Weights of a small transformer language model.
Size: 11 layers, width 160, 6.8M parameters.
Architecture: RMSNorm before each block, rotary positions, untied embeddings.
Training: a variant of SOAP for these matrices, 3418 steps.
Each number is 500 + 50 x the weight over its row's rms, rounded and kept within 0 to 999. Layers, rows and columns count from 0. Numbers have three digits each. The size before them is the row's rms in percent of the matrix's.

# layer 4 MLP up, 448x160, rms 0.168, rows 144-201, columns 0-79
098:572588550536530583551461543463460388467512511528588545572488496445433538476482578506558553514531483456394485550553407432517558486421487420436505480503496500494523532598427492540518581582496483508547505469429524507584519503487541532382533511
094:479488522534429482524485525546481408576493524539503492462488448451470423485502465538424430481460469418514468515588526494501538501532517506539530508568529462452489460437491567483559378417446489467466524452442487450456572480562538496531488499
089:525594550542411459543576522445556456534561498513527541522445580442551483573585539479469516540518423506476424566461474516511459529522512561452439608541493488564425592436555439504463488520541515448467497482525529578536465423571565524548484464
102:491536600447434451423452506544462547457485470551456509467533556516535441497528465469532536474434513527388496497446417520506512505508486461498433551505607540449637505487554493471510509488581492385459443619522512505529479505537512472527530520
109:474496562432454537589524562557438471429444578538507453455481491484466476402493474536470422441482454475542495540552467436518473454476523573466604569398491493542471582502500465515509501483476573455490506414496543508418486498542480587477544523
102:480507534483470537565535500432457461594491530526542531611533465508498448431487413413592513585497449513405414565501427478583486540477467538561387513547568484486494532504535524552510539475526474552491498487441507495527524483459491492529417457
095:536490515589453460514568497454447455477474496424545458516459489520519459457533610463460490568521497469526550526455411419468490547497496479447434568523472565500505411520512421574585591531548468512484515543421501520516547455482491587467589581
088:551472478409459562543522481518459463569480481439522557505414504494623466469505543492444575450522480514541465504578552515475574573460515472426522577505437408481529480567581566446571470511468456524507471419565550450568535483570408489505545531
091:566514435545580432444498510498523405427540542504484523468468542419386590566577507549532503507466374514462453493466496483537526482459525547425425512579486546515486531494502530355468527524459490495457503494452520522549514543504497424488541564
096:457431605505441497483497519430543564603529416490497453547531582462503448582457514452517566495535507527499553622526366532468454512445437554517502536539525558498536501485468472511432577537521527514536417474452479492520510544372432436533493564
099:447484508533517485418444481530514536493484551509571534498516545541586497496498518516517552508515462495481437538464444535428526495494463495533625590465522476464467520579406482538537538513435549478525539489520539545463462568477509523597500488
093:518562419496529455523478540546570534479493485418395454504474549489584575489457403463521438510501452509591535583524605457413434480524423557497458575523540530493450523582452462474453517517421483533531430411515437541554490511517411537444625507
081:586537562489526444454473476529518491554472508501448478450525442560493590438585462524530379525497471403499471479432468479563454569525502488582524523520492640521390414463503497548471538467487469620508492516466568570591501520433649508544559525
094:501510482548473523519465485438572526490558487526491528516538444510504448572412533423512538525491499518578420480550501441512541503492563480502421502496436587501511537544547534504484446529512455424543512456408503570453554609415464513499446508
087:550531592527489514535451480451407535436575447468512474526510546508489550479457459441583529595504357555399500513574541498516417461493400518558516487488475465484480525555423413530503497530429487479473430433488433477606542530475583549415543460
105:502579430417484450518571437523550439490574484558456504501539509483490500517443475452510477577424459531515504552497498476506497534545532449362518476460429542503476431486521443566442486540524525537433595499448541445599516540446561470604508488
090:479459515540480592498542487464510589511564550541509404533451515522513392458511443478523514562475480405505435472518496386447481437504480483514562488511546494537527518473468512438466499541596524396480517446440493500582463582526511553503553511
096:500511522532469526500464438631549515506580487515374441482521539431471406568559574478555533466485458472595445470486422560519516418444491481460541460561607484494412460452490524523398532408528442500543507457559485521488550440432542468441480425
100:483553497522551463569516537488452434525537495501491503520463549485461516488399599482470442483490547522507510475521436585516473546445561588458509438475533557476429442487390556494656510529520484540549496445576520476467536470529537428505528511
090:503460490489531496552529469511518565495515492474571439447445547542495552453511433517563510540549504506471474449417447548542485453496418468576475434497521504510401459429539591443425584469436385459475590502528462387521472466467558618428486478
086:468508462405582580462573554519560560418497518464445499499440453521437518440499586550495474412501500526433453529520479442527506573461550582607494512470550529594500565456550447433453556452480456523481450543488534563448477468523499445514584480
092:555463535530487480455458488550521436506431509498439466454479510538498485579529436454438489523471521505397607456534577541586527490467460469540587575472489469542558417528454452613506488504555574528525474515450524571611513481471475507455492436
089:493531613464458517492519571460477510513474450458433464393506552401513486600558509489495505482383505497547455539443472489432465560452518467543489587490546587489517486434481435479556471520498410589480504479595469466473519520523478463490583528
103:488455383484523488493568562404518451504395507488529621517626527553507403557538496450451468477523483501588536385510590343573428534502450472539508456431473482433389512558496511525494497516481455426581538466448494538507450466616475493502489472
098:430493552557419426518444503580532508486547549432463544417511476474432458549497518455563510522555474564527537578528468539598540540472479504432451577462469559446484507451524477430551408435477371554423432560577614554437465587568561473485488518
091:457544490636642453486519534592430455502455415542505486407465492433489500485467533574424499495426490485418532491450512436546502551568462523486553538512503461448512490437456474423571509431495522401439528542454485462501587528517579462540478549
093:407521460508409501504539465541477507473421436574441546406497505546428497630462486569424539454547446467460452530444498540546377524559524573541484501517444493510477442476468467469514488431502396510497547482445542519509511492541575450508556578
089:511548544445486529443536436472488424470492485486510509453529482420548529567490476459432486509442441497461506437453560496451526458524441478492435469510492661453581526546518483484501544424494568523515508516593471463503483554586525597580496470
098:496566533385533481520517463570509500513522475572471436437415551487479440427480466476525526567493504370514393551468499505452515459477461523525464559479527490520479474568530488546444574472552457456362455517461461598475523495484562512529523593
107:546415442538542436580481537500491487525511492477442467544517403599507447478499431487448576416532434512533496483433514474498472503511580474388590472529484512577478367596604504525491523404427580483473505499583511519446525490500465476531471465
091:570610568575495448493406538441501592532467446452498508573482476488491544478497543580455614489575557428486484483449562491515506515521516435514462472532523465530461473498441537512447492501540446512582482548425483495472514552460509600559423596
100:525503501468557468482452549521444547451511525385496535451531459474525446558505483496544519579438476517488510626403540441551480457462507476519490547526515615549556481489483471460511505496477518470569516501545551552507515444516527478426573481
102:427586485598495524445536492594502617507425541468534499487523513436430497481489467512478499487417450532518464495534554494500531515585515507555572494578528438564499533435476495511495430457533517503444565444523500434621456485489425397498527553
091:625491478475527447430470583544477469348533461423552516473510552535505388469469448392450482490504403516407520486464499554521507619497466419411561576481463456476516392523519488573470517573537556492564480533520619511481507560540469545551430523
089:527558453464461439438486553457488557440513547525494425501610448435508440597569553471546444560467509455542489411422423531542594502356494575521520478476472466565487505532489383402546565499567519508491527476510459558513422499396495476489386486
100:479480445544526556434556495376432469554472513537442424521528522484483472476480540503424442527397504585531475550509403495469509480475519468531412540547495568496508535495578504466545456565422536485417551452397557415492515440618484527525476571
092:511515499575576418458467521447484542489437429413580545558412522451548534580491456503512477503512519515508535481554467455616545474570493518439528577552447522462474441571522530517513526473427535507486511499558465586406525495543502513505494492
102:525509532506534497429410481541542552428451547516463456483481451476547485509535377502452483397596523540400503506497503476478472545499467581431474528482508557478493523511589438472558503483523448525497480479528581533596517587523479515468581508
090:538465508532472524512479443464495474497471525488437427435531518563494493389464442544475524545424537472486511488398527501497513464576425493508538650472473452477522549419465574530461513536457541531618458450553508546487457467504508517426529583
091:516613545496516510499398484455517430475445491570427549559432570501466495459484495525473467446534534427509471477429504553472538516447531581535481423401528527493552600492469519453451436441494618533452495444363577451485496507439568545585554522
095:496555472379585449504498560388411463505587488500462513488498491672474564500523444498527478551520539545507452435437496491544573452578474493430483564561518488519433476567519472536465504553518500472461506562542462475466461539533519446490514467
095:500527471484567584503524511429550459505457452576473563470514457483564501517431555443459440544523495488517552397490490562462523480559459439487507494413464515544480509450523447508592536472555411474524546549552396534541457527487432410551530563
102:444610547605539362467493502578517517487512547542492436504478420459537504549448476471430361505444460571508419602558526477576487587526551554471521532480391546433477432398449485467490539443460559486395506466452451500506514571516472459502504528
109:615503467514497570551487529544481455576444487468472516381527507455452461557430476513498516455422556473503434473552529469477490557419480552443545479484482455469493490571576528514547520512596533564550474521399495507603533539489505516485455596
102:478434441468488447472568566453506537449539452498496533447577487473500560489545575508445666544456496405544496494484479537473587477416475489456595499436485472489583540497424502541462449576418513639495481527449545502550495460555420420521483475
087:470516474516528454501525494515514518533578583474563544565405474529456479506506482517534516478556395505431408513491524428574436506437512449502431460469509616589471488506582428520464508613541524448486506474477511561541565656539501586503584528
112:527583391441510474458472551531469572510474473531455431524465540527477563462476536431448517465579498510533572486441498459569469565440477444561409485532576467582392492494507462520558525508466490574455437505420469566470596531531407559476490492
105:482479512525558504406529450539414470474540533574541541504429486400514499522513592507437588517510495553570471526619531464446543465463540531519599483520505555513570450561460463456458520556518590473532525491479476619493533566516539493467445524
098:431524488511499515510597494473443487505463506532472468521553445522474539483457534584515485483377435401578490485543514437431514532499477551506479563545523526455460456474495446562446507468517621532487641521446494509598570486542532532484518549
097:493597590471535522444500477514522534449583498485574563453497523474438518561388471526504555497461471548487509547521464534511557567596391546443537484497423555512477585479484520502569437456446593554473489501553553537633528492529592452399416468
101:537475541515574528469477528498510397459499515455467501541490568561531446455528575502467512445641481426471491557523482498575488501463520429464446497551392546440506583489442442457497517546488484564515507492497624498585484479581494616513557578
092:497470416465487372501623504481611534461573508509514528494519528450432519563496549481549496552497537453480488464497494424488422478592530486513612384495507407438486572399512562548539484440466432515508534448522543495523527359555467410526503434
088:477491533430493405554452584485585442523517520521447480519462417554454482590511530487522534547542555497545548505569462425527555584496470512524534460571497487521488548621353652523575569602595555472562514520431531531561454530580422458550447521
106:437504460487538476568584460526497481526523455519469495539518535533591447510455526561544435383543449438476531498407448511549510410399459550495521457452576508434567519568511547504463472553450443424479446514481565468551502433479394495477526539
103:504442491566544482572520453546426549448556459407573545515427565539494367490467521448533502489534546591477455492548475569427462524464493567514523549553541488500474443477623490485583461543470487459547453459520535446531506554462528475504493563
087:534474578441582487396522494593503459463481511446639503493476491483502430490588437460503566460488517511438588509402458553509602472569463473470561437552497464435419413518484483467483465519510479535403474524548512595556490419444487573480531391
105:509584514493482487455579463484565461421484523506432501551527515610512562479440493538541461435488508454507475464475477518551558544596479530447619494472459459481540491498443538488476583517463512468523431486459545534438436453505438480473537567
099:486486478453568483524520466484499437540516437612447515569472514506389501451519529564499530525539484542506458489482591513555497501468481471547604411552549499425558504544490506472579512466486443393423485412517504483454468545484440467464534465
# layer 4 MLP down (transposed), 448x160, rms 0.161, rows 144-201, columns 0-79
099:546500472488424441486585577456559491433461493495568611494522509452499395443457447493516524623452456568532496514480457463455489492515582467498542488550475486486580443473564517495481478439462434491524538496527515508520570434575611541482422489
098:522394480469527456487518555537384549498506468538530522461513472605551479412496496431613429490473556532453421477527450456509510431508562479573522485453423544460463570489566429502460484482543513531366487452509497536503432402355495508507512508
093:485555503495347540588445454549477541509566418492542493409567586516445557543449557501503543454449501528503525441571500532477542452468579478517574519548502473516521448553458509577553535453533515538491548441450515565479482510474463455456549545
102:557522500513549526508462565544500550542536552441405490510563522523475441449425500531565447518428476585522569477558400491537575456575514525583559543570547478559469598526533443403497496490458575571492568475516507490427521426493512402562560552
111:460570497371422477521499487462492530600506503515467509386534447585524538430456453630447535483447506462514420455521472581515482519533556486526443423472539562482554438412489566501478508483561510498581573528525455500515418534378502461502498507
106:449510510557540572535395450441508573369543426624502565533444463394468445459480500479541509591478445560486427557434489538496492508465522428526371477463572463487414569523499564430478505470392489540509528539445466526431464598512466519466559530
096:564487480499475512443476564452593499608500487507423502518429448493485481540502441478494504464582511480507395474591503580452481545452577530440578537541442494524499472493543488585493503498503549509426478560446482456584528605453495519538428486
094:473485476552485536468436441418423513515599535467509441561431439563443483519446565500412527402513569558488554559473521561416488449498517458510441527565492449590563493449501493492475558496445466433563533481428541518490500532559506477510550451
105:449497447585505490503577468358486466455476579496480536481489553503457496423445582527573472577556516455562500479437478491519507570386522581520576461493452489491481531554494609482534440561509501518495576528491528520486523486471451557434555578
098:492468473430515454495489539474455436490445554405564554578545594478635491500503527483533485495559571510378528404489435471483528517441460448533464541534525473507486500489481376457497456448557519564620465563486555514533459534541459494542494612
103:476464405504512457472592443434531542558553480505504469550460466431520406531460569408514508481586529459527554511528572421487480540511469479479508468531409505584504565530581542436532508518542509586545508418575527507605500401489445517552425503
100:535471453524526555386493541541568509437532538482578545487534461443561494475442528457565473513556406495559515562456527525503543461525507423537469444566486455431573479521589424548394491524517525448470493571497507444543529416513512494544406517
090:525459536486423508438551468519452492531495512475510547451408524480498577571484531365481531444569556419538482529420450536521452477447505478486509493498589434467489497421529455529571519489481496448505451505562526557466543527474601503566387592
092:451411475402445519480423505560452567423533609452444533555575439565545481481473424556492577530522488465524534561561500540467549417439569536526506579454462502477428502503446488542458460528526560477415573512449473538494437461562562597522421438
093:546494552598463470565568478478499535569467489465496513455434539530410513621507576559495473538465532513497427546484482563455543448566504543462539484416507495492545558486537555452445510431478486565533356519530493416479517550490472564457511457
104:519527534471513465416467564398508482481438559466548532523492458582497435545590604448516507476532460538435480543549488573477510533610520607484393464543499464467616529522501510512489447439360463559573518470475472553535479430456522443532593521
099:519488570484467518479495393465451589517533579465515481424537466499477420557604470516529443487497382499470500473469591547542574440523531467503524476467507535433510493436447502495433462489571504543515574436494497439549461443446492409558597515
098:520455498579543480457459499457562480520497561563500535500428507461492476516474500553572401535495548496478515567542463431501476581512517375514495494517498506453584572481474471502512578555469415473539480512530473515465546437567513468543621520
103:460568439537521479451506517450435457490626485454472563497498450479579461502523468519539596529609462529543497489542421542495560459499534566484471434535522475457467519457503551598564483484523536433515557456552550550497474506434571399520498499
096:439508462435498396538541510471521518487491519516604519533571541453548530540425455636452423516446521586517557447439474540480507458470514453565457442458532472402539640543490511444568505532444517494490456484454517440476571557508470442492520569
094:444497514526514473454505537509493472552495481473614549496506489541529500429472518611532526578536326460421549614474523558470542510519474523402462448496499487509523470496577544530492498553502479441466455513548501535503466394492489580447464506
094:515455570454464543566568437494528524441402479499469503512559562551538541507480492470448451409507412483592505464502570524409467431474498437478561499490630481485534555510429462597480491531504498483473564494542495562488516438489413541569460432
098:537563451523516452441480528502628564595495410468534591509523407452496495495510502498456426520578451507534604488562453477425496493541476513563439465430428390437515520381551479589475436586477490422505502523490491583448555625507509521455520534
101:550552428566561553564502496473521508526510444457486556468638478349508547468439482512498529524448421453530531589577501439480420537537484494541544571546467457486397570412526485465478461479493526502413434471488489590501493627432437505459457508
102:556499493499468461418478509484489524420450517475490502511531394512456510572529429434486526525506494636513529473571493526461433544485515595495551518529544557428413463479574533447520489395563519517507463543526557529495490393511539469630455498
100:493509448501479462517537494510482545520437493486458460574442496503542495518456517529455527488481455517561554516532581407466434517498551472502447484460535397471527480492519470370454491554440448526458469470448558498505437670579486478442610520
097:494566544576536478441512414427518484453461495477472545504466453564479455446425532532454428507512567473455466362562453517503439572468514466459516448507411473465508489546477465539419428494414462461429454486539459562537548514531453493470484415
094:487520455502517435423522540502530447586516398393427544515568508501454498522534469489548483556461439487541550518473418398466530568529497484518619430500526490558538465501553409494545588527502514476556558551469492523448534491600577518481507495
098:446399517530532461395494553439529511534397592479520481570546526492490489554497497617454530480483504509524517561520472460493478482443432507514506459532625498402520497402456490437390452552414545467500539520450500457561492507485502425464612433
103:486505474510510492495457434494524565408493413516476470517471369433506553518442432503534433491472547574540598415499466521509501506531423525645496455418505529547483472533455477439456453412507532440518533544423446456491556470511454464471622468
092:481427496478419541472584451622501554423511497532496483481530466543461479504362499545515538591497442459507569432498527455469545525526567512536553548486594469442487473485520556471473529570574470490489431415449423525490452556556416627484465512
089:575529526512468528382529477418489460531461527488411510452473543512465461474559506502501506468501515443475560504495407555605476486468493492495587547569493552492503473491440607565398530403482517492590486466478541526479431505456425427498378493
100:494443540488513534380412489435439550493564548448463468597471400465488533563506416448511472466471500523518455557458401554515458614478475513469480447502544415459485384495518513522520448431505497572532463534483565631513472508495423491634534552
098:459459479503447510467530453410502477533399613447494533498438475502491484501527476457336479505463458375448497487581594545469476590577507522512593469475480513382500520504513494475564569509458510527534444479521462417590505432625526522496519527
093:521528504528417482548512513488453429479534416501518508504581536426524436558563483498478463514569488502412474519474415606583488482463471479599523485470483524502444483484553421558527515432447537409575506530490460474514524470523531601513500436
092:484565493580493569530455506486395494485500579490514465458468564564473459435483555508467526555572558476604505492489435389498546507567533409448499511484628519511622521470503557523476558515487466424472475488556441493495487522475511444480664451
091:497476589553588407511491506587540518504492488518497636457472506431518490425465442529615482528451587529408451466591495496531566505476507527456484544558617546500478474568438483507457381492433421486506512534462490475570563553520484486489386456
102:479462518541574503521505506463505571560571436561462517479518554530484549459498512536468418495470450489494491455471517487459569492490460510489478517506539506512558440563508486555642458468566509500480509441555515593538549423448553398474466596
094:517560496511491451576397617516500499480542472542509411543487532493492480416592484557440483494517479488540552578492497484490538486488533495450393492475514523505513550487474539419490498526615555565481441450447480483553497484462604488554577524
087:485504510512484432553442477535502476537551439492541634398548492491444521557498469551462510448454551570534435451493495459637535522563525412554506545490473487475467460521531522542441520506492460498487513608438557503465588559372468456493478569
098:520484467470563513530524495593490549545547443400572524512548449470466468537471522475427515509498506510490605505495550476455381480550426524500527493368503497528510509501533437515494467479508462522486462438508556482625482396501411434521523456
100:428595498423483550577465422467539455512510391584431537484551604538524500454535478440570563483460450469472430440523483616517482552530457535500402567547405556590514514536494487500471424448569492451615511526621545557516447436506551475509531489
103:483472508454530460585488530391458484456522459451484584460473513494466482499501458562502516514563528477591496398512477439538497512498606477526558505516483503514432513484442474488413551530438473494485455489527480489498445497433455575503595426
112:444514516498546560600457461495457555463466511408493490462506481390523487520446530425510493413549420481477500607412518436517589580548564411497464421435525432395563489531464494430450466511531519455540509487437494495522396545470483411554564518
098:534476480472614533504498463535506598541523402540516552543481516520511536403520462430498558541496427594471533557443430416540444533473472493529469546524389452436518530509600540495514525529519492487508526473456504496500482461557458500573434448
081:532487510519608564541479559501462430456424461436461402476485530367561517481536509480521541493484492480602533510419449531436575484566497531508456496571530534493415514401421448480499478520516504514446503519417449465509415529563499478519409428
110:489487508577638496510488445518480558504573504523560580506408554483475469448507526450475504486619527464568504370519469536390539477501441544496400486432540549537528516544477493398478494430535497471427555491506498526553420477544444504593520523
107:495467537576536511542465517500492568446454518460492449542511585527461542475545570404386552521476554470427471459579529467455574516545531438465517562489519550426481497449526527443509417625513541460467450431496551611505515561527540554546570473
108:524475423459536487471494545487491518477557481522590406522496420474508506561543492520485438506539506548438518511406393450571499490488565475499588476460493537462598458552496532468549494441455571452510438483402538469453555441473544553425532379
100:491515469464462559456483491532463543467442557548565577556489441429429420506472457544479453447580384491500545563534505553548534486477527456588432429494521467480503468510395469558532467596508472524391576399435544506496412486454565533460481481
098:550553523490505514542470507506447515477398473496542442531519503458497509483468542496503535487472464475436577553419456530549401483478506528509505513486464587430605578556582565478487522495474444542486474611464569418476480462558446664588513470
094:578536505625509500439451528552519485420441629502516367530364420468507457477461472566516476533486581514516462469455438482485476556441524496577431517452436512433498540464385491449481510488456518493489487428436504483494512465501489506525421468
089:524472532552460477493391428494515474485582511481455488490455465611547461504482542599502494478506500470600582464475447508443484447440437544557407486559571449437448545484451475411435437576454523468472565582549484505525500584474512508497524481
104:535428493408397464514509512508489501462472521565545507467530547607442447456451487459511476469448506503497516493502521562535459541415480426483521504518470492533560527574562422601508464491419425554513470460486471413412522390590606441442500490
115:511401559470572434515561477499355473475443448459536512554455385505600530585472475485501493500488460522473515543518455456554524500499508598469538504420475705538437491422452492546541544523505488434552479567482487617467443510434501550549469606
088:551389520573552554483548394602478521456516535487524533532522430487510541526497498484482481545455521495517509521553430441485504434489497430449473510467513498544513552477551470500444527505439530530543479509467595537495349447575482469537613474
108:466482502510504492480501537466465539505564559443569525460480555603522430510444453473478586424466607600525453524555499538495586365386517447547471471451578475501478588457517543548507507480557511515576538468574463429526479416432498559587526469
105:482546547634568482582583459387491533548505476514416473536487462447457507529564515484518512491511461535457529501616459507428441544436550509421494427399550414538426448524492498517511522521530499486429483506437516540567560572477393527430460475
# layer 4 MLP gate, 448x160, rms 0.17, rows 145-201, columns 0-79
099:604540505465530560569535555476492596472482507483450476485526560519482462464548451455523559546458465545529545535543467528552547518422518431390487506544452563460563540569405418521443513511509410578495466510508505512531478642459527562460483432
088:478586466504473524527428461488493577517496543491508470560523494518473530482466469496505525523502483530543459404489525530550464434420546506513456460528455502551627490484507397570495531433629566572521504407576411559560610484481515515508413543
102:471466430587508515532480514475457484386370530542492478388487494555536543531411494479442468435606512477530499455423471466480534431429472413510420499461464583444623501451442520425489441519558487546507473574551471456514552460583467444531474435
126:483506578543497519464468505524406487450510470516481376443432574435480544481400496583497554524464481577512456501478470495460486499495431468464529557525475526444481487495503469465591449471403499426471443483619420592477498485518485496448434502
103:539484519493432564522515526584483611469536451491633531466410550503495493539498463475494467503445379476538533553568498574557469502477522445486448456463516474409503518513483421480467548522448533553559409557439582453564589564452561527456492539
092:460450477516612509522433474459558543523506538509468498486475384509489516531426439516430579494496593530473516483578449482526482559447451508513565455572552463544482503449569491480478463503562506518573491462621495540540522565500440549472433497
086:561534535517531490499548523440532511557423604512479553534513550490610569422497465559508460497522525493536528501530495544503594605517493435422503555543484381427547552559521531576561514583546463445519414484482436412502546568551500508548482524
097:568530447524548410501461636520512415486610419510426401558473505381478501545536481537450464482495478510483367444497507426578527494461494538430528514461526483502416425519560457400482585552530512466513515443497520513537539578524517485564425470
100:509486474561411546423469499515493560484542428536515613532436485506471550508480568489447515402468444541497450627546563531439465535460462600498573455471486475469493538508367511475497483530446494459462463467384483526465548529481470485560465491
092:477539508470446497498467532472458561444445565507521501519499487369474449521504432500497548598530461502492374484559406675399425444457557461520655488445409589513481575555415497546461548475511512395476555549566461479510380607513502502562491505
096:442489466565526536420541588532560452463494464495502521459552506597439540539517438491577478464451503446557546518480572491469495625451570493459551552540561504568553480558485462478608497566553491520427535441495452534472503521469365506533518557
082:566376479437510557518496466424552509456503508508485455493435464428415496456537366507550483479474571474458477562487501553531551487561526561434481447460458539489443432450505525469491621574415484497534444494511502443536532480479452545506500438
093:534565498585454512416427453538527489444580491466536533498597542541481466447490557510441448538527540526496490526525474480460526443426572550397493436509531563456425493464533493569534552499457460445514504435443466529559642586551534494543517552
085:569428537459633477481533471502479519556536468445523457531505502495578493573580567559538578500525521470528537555555466499477470560467450521535500530500561559531481550535457541545471479445567503450536488459475556569521568487428489532469473557
103:505461473403456503445541495467437523568543500517466506539477496543499396400443433529510472544432459569515474459567590588489490563624571619441530543482471422532506453537431444452402519569501489534467569545489517481559497579462537504588467462
092:479460478534457461531447516550554545467482495571580508488534487502503451523533534472505507505545468537445524510568509486564609446501491551528532478547487525451472562440488425633514526515525517501414483343431477489517449509507623545466425481
100:573448522543498553517464526526570481493573540448512519497551568487418466485456445492594487536577430497549485484502523538440521464468504531573498661417517482469482547604447544531531492477511457457518498522445602509500490519603457553446469483
100:457563567600467489515545554600429507522513494512543441483552497447522554350580514483490506502489538457577472568519486538507509501473543527364559468377581530480505511528558605432493541483466477496454526410546603498478500454414478469476466537
090:502429523503456499510448573477579471512564460503480557501461499479519444447553538457523517499513543529387477427508504569393521544503522513533545430515522457519445542564416576362467533537487553463491500510554492524542505561570507513472499435
093:516536499418492501477440569585442470523414459514491506483453528588477450534487495468441360541582557451422551452559431558530472431471451498541539371514543565491525495452527558452546584433494463533476564401479445493524475473435606532445461519
088:481518493461430523418551553540562560539498533479454531543439585497415522496459464492558564561536487556461438453460474541524436594458530406430546472557440583546446532500519540434490524532442517532511513525582582522437399556489528452464434553
093:567499459499584523490394498518474483526467485522546585513471465464495490407405548535487529512516504510511481478482564616536454461502538538533569489474508580370415572635571491539472566443554480505522461483546460543509483537420500515411448464
103:463511546571444505418544514511515505391551513514480575549521573504472413488594521453487529558429568490543432392572505451471524553526499505484521486454373384518522552564429453578527583595519560530478455448454500506509533488594436519540494490
093:470482531404473585535477481514420460494448474518524488465478627548518401469492538579457499504495492380470503466517514482450433500503414507588574507355490489561534553495417432557473576541492502428583513534524539518615465475509491515445550504
093:449442550455557510457498464464526536472601491523663498497570475509539534470471369442565540489515469582580481497517502577462496524444474468535594562445581480572412508495476554540494509427562530452462507465482534548453556463510543522423503634
092:604519482472510554420485463470447513536421502532543439432541478502593602485477504560548456495517439492418512426504498438448594484482473562477477524496516502504534487557497431496471565516459533525458464489518525400541458478515473461497464540
095:453501515467484567444456478576510508544518561544499506480516514471465567635511459488524509481432521419430530340444423501446521495527488433510418510568472456445586525602456483550568541528501496548551448540521440483491530477489553614562430502
097:549464491534577486448504461476553515524465484488486530550505450426506546487464429578454461482485539523468415541566574500528509533442560577423498564593504565436503473556428454558580565524460542463504560529421570574436520494527431499521415513
097:478647530498524546464468510594553540466486522514575476510466521548392559563552479557430560482501486493504481399487515512474525461554527455485474478422509491550537521612563354550520486563616589512505432496528486490499520590507468482452489419
087:556507445513475469455540423549502503488416501466456502472488530449473482545637441476487404499535554526519509438493506532545560550561470523487613615452514518425516541465602466353574539510517556467579497455486461513489515487547544368566496583
100:445480489484566452494531452417533495505489490427478540433558515502558463495501514511427502479459544578492512605471413481516609403488529447483579463593442529449493582486437518530515494458567433442519464454523492533454382543443403528509540487
099:484492434557497468466488505570544504590504485519555550459534493446555498471463421452488510458423588596540566539474495496490508470546501450477470523509580523435474525440545455539439535490560347437423518511429479411612458493520470458530410552
091:464506431589530626427611494556474529425375481454465547562483542452452449467549500389480437368542471431429458558509534567529459550476472466412500469501508479522414363520513583480478491549504523461528542480533501501444468523501455549496527547
092:514539568474492429428557484568531528462472486606436441476497492465536544527467552530466561481443481473463497553491512415509485576506497562556490530496436479484479595472505536454500510528462495521374503560517464548536596499491452467515487538
104:466477571538479575440598436500573441567532426548568510417543441494447546498491525483515504448465403542547446493555453500495442528538507529531483498446461527466457584494422480506550389460601529469466495420549516550494474506538531498487507562
088:543512469475471584491472448480445463499485542585527448534532461558467502554540540495412519494379440439517448570513412475509562547449446437474497474427534447513565628385546475518533420502468516563461430489542557443526488511485487538556518532
104:485481564499523546481442585571554445538511483445430424471570440601487580457575493440529519480524545440492537516516552461431411480556522499380498393582497475420493477488597488499477589486419456563491482480462589556513444554517582504455416608
093:582524501553518464576458518446483501508502537516573477476498555487592474556509485418426448542415539445504472479468510439400559528495464556471544545506505496513562476483505444463454507508456458459531383463582510571520551677395463514513423520
090:505498486538488448519512474539479617568495504406521445425510552481522546539527519518569518491465515508465514500534402495555475521497532386573548559567428479465421421497530540489509481528497455508534479476593405588555510511522470482472492474
095:478450459554513483530467400614574576474497464447430482564385527365521457511495530496460432491563404460503489519440568585508451491523499515576458505418509544518611525458472547481504585449466487489484571424463471510541472436494459542435464498
101:460495481551504511501489618551500548470507497561573475516511541518437455477554459517504522493493508448431404584552536467444664557460498548543473490490549481467571427563521529429398406529538487590410500485506417456394519527505511497589467505
106:556550514560411546465449608492548470597473462510515440497506522499470502468512554517537510492432455478445456511519599602417490462549479505474524414440441550530464574572510452475526512508554509553487503481560549577557458443492438505484536549
108:484504504530536553485491571562604477500466512516469467582495393540521507559536537538562525545516470419466420510482525480420554446492548520568439537568510468524541456495417469513499531494521507465391542542500494523472436408462443421444455439
106:551527424522436584571492516500530506451451538525526464481491504508490473549511501479537400485503492529524450446511470482487480529531517532510549446514528498461422485516536518582429474429507532505501468488495538566470440417588473449400459601
087:558581493490446472573492475530451507512545481516642492508453477517515496525502450498474529448550481493426429462576567461595449531398486512616495509467449460551525443570519517565568473496494506486480509565458506508504584537505494584498551588
120:444466497487503448555529476397527537531574448483503492589465480460509491516511501537489477565515480451417465523524513531450417533460396601472542493519435507520548515500451591501470468451533567461508543438528490452496581491451484555478477493
114:498472491580488547528566539508446473473458555521515467592447552461437557472484572552397576535507529422499439516573542595457497578531535520529425515421503469512621429597444461448514467541484493540468494404490489493515477452472496528457465581
105:537480489527435497553603479613577554584535599441526493470542484418536525537479455514441569511618510501404527504489499481550436497475476486431505477464551535528482534567570557485508453465475437580451482429451502497473450462500474473538487526
095:481504555491442536496425538560608562519533539569569455427525495567451450483430487575482473454490477515479501445546504554481529564474460558487533472506471433453481423508541546546567488452472453533453439452580490573548552531521577560482483523
093:536489494507506677506513572522462417543404429582509514450521542540522506451418490504470485568516503456395454530459494580437534482490345427521444552500490529444534514502493419386506433503397510511591477494562588516567487526495467494442452487
094:436499484433413495483475527525569546513452464577517435431577501494483531559513542581564480569589560482511566505423651545465525439444471502487455509466464525489445467477505528543526503475427446526507458527442452494430501528603473540508455470
092:463403539485565485548522579423519408505450508531566467540570400563518491440477509466514507534464563472540535539495486547509551539420518381436488474512450559471470533483573585457471531486505487432486545492424481468472475535476429493568491418
109:468487523511494540466462520566487520538544463536572441503452470543553505523603583501457433424494462503591499544554464552595436491638538472549410502505471464527484505522522506560481532460500500535460437441499505488503614491407476447437429579
106:490447480457485445482456549479522511489402512490514482541568411557456487433439460618464477506418470519456534451545468540533541520527598455512501450608415534505454586448499555572490481380465518555545505533482451487591430543441567521484377476
085:488463494564560473550534537514571467520490461585580489526482599528460529438567454444504601482530412491579591484423536517508508537464524444436523531447483431455460585567462597458538411516473492424478516514491524419499507500519589528514513417
115:445539487495555431537530518418506528616499460534435554542471561524509472474492508503555513510512464497453479475450462467450538591597480507471455409511489533603509529498438494556535527604483551466614456404472502471420516426493442484506563468
104:453463448439500465710516449575464460523503584520551493606523425612490497472498477501431536572536459552519469499530482472520446563529537515463537501560504531562527554492514448527439545574486454395393525580548570498419416490477417498516518513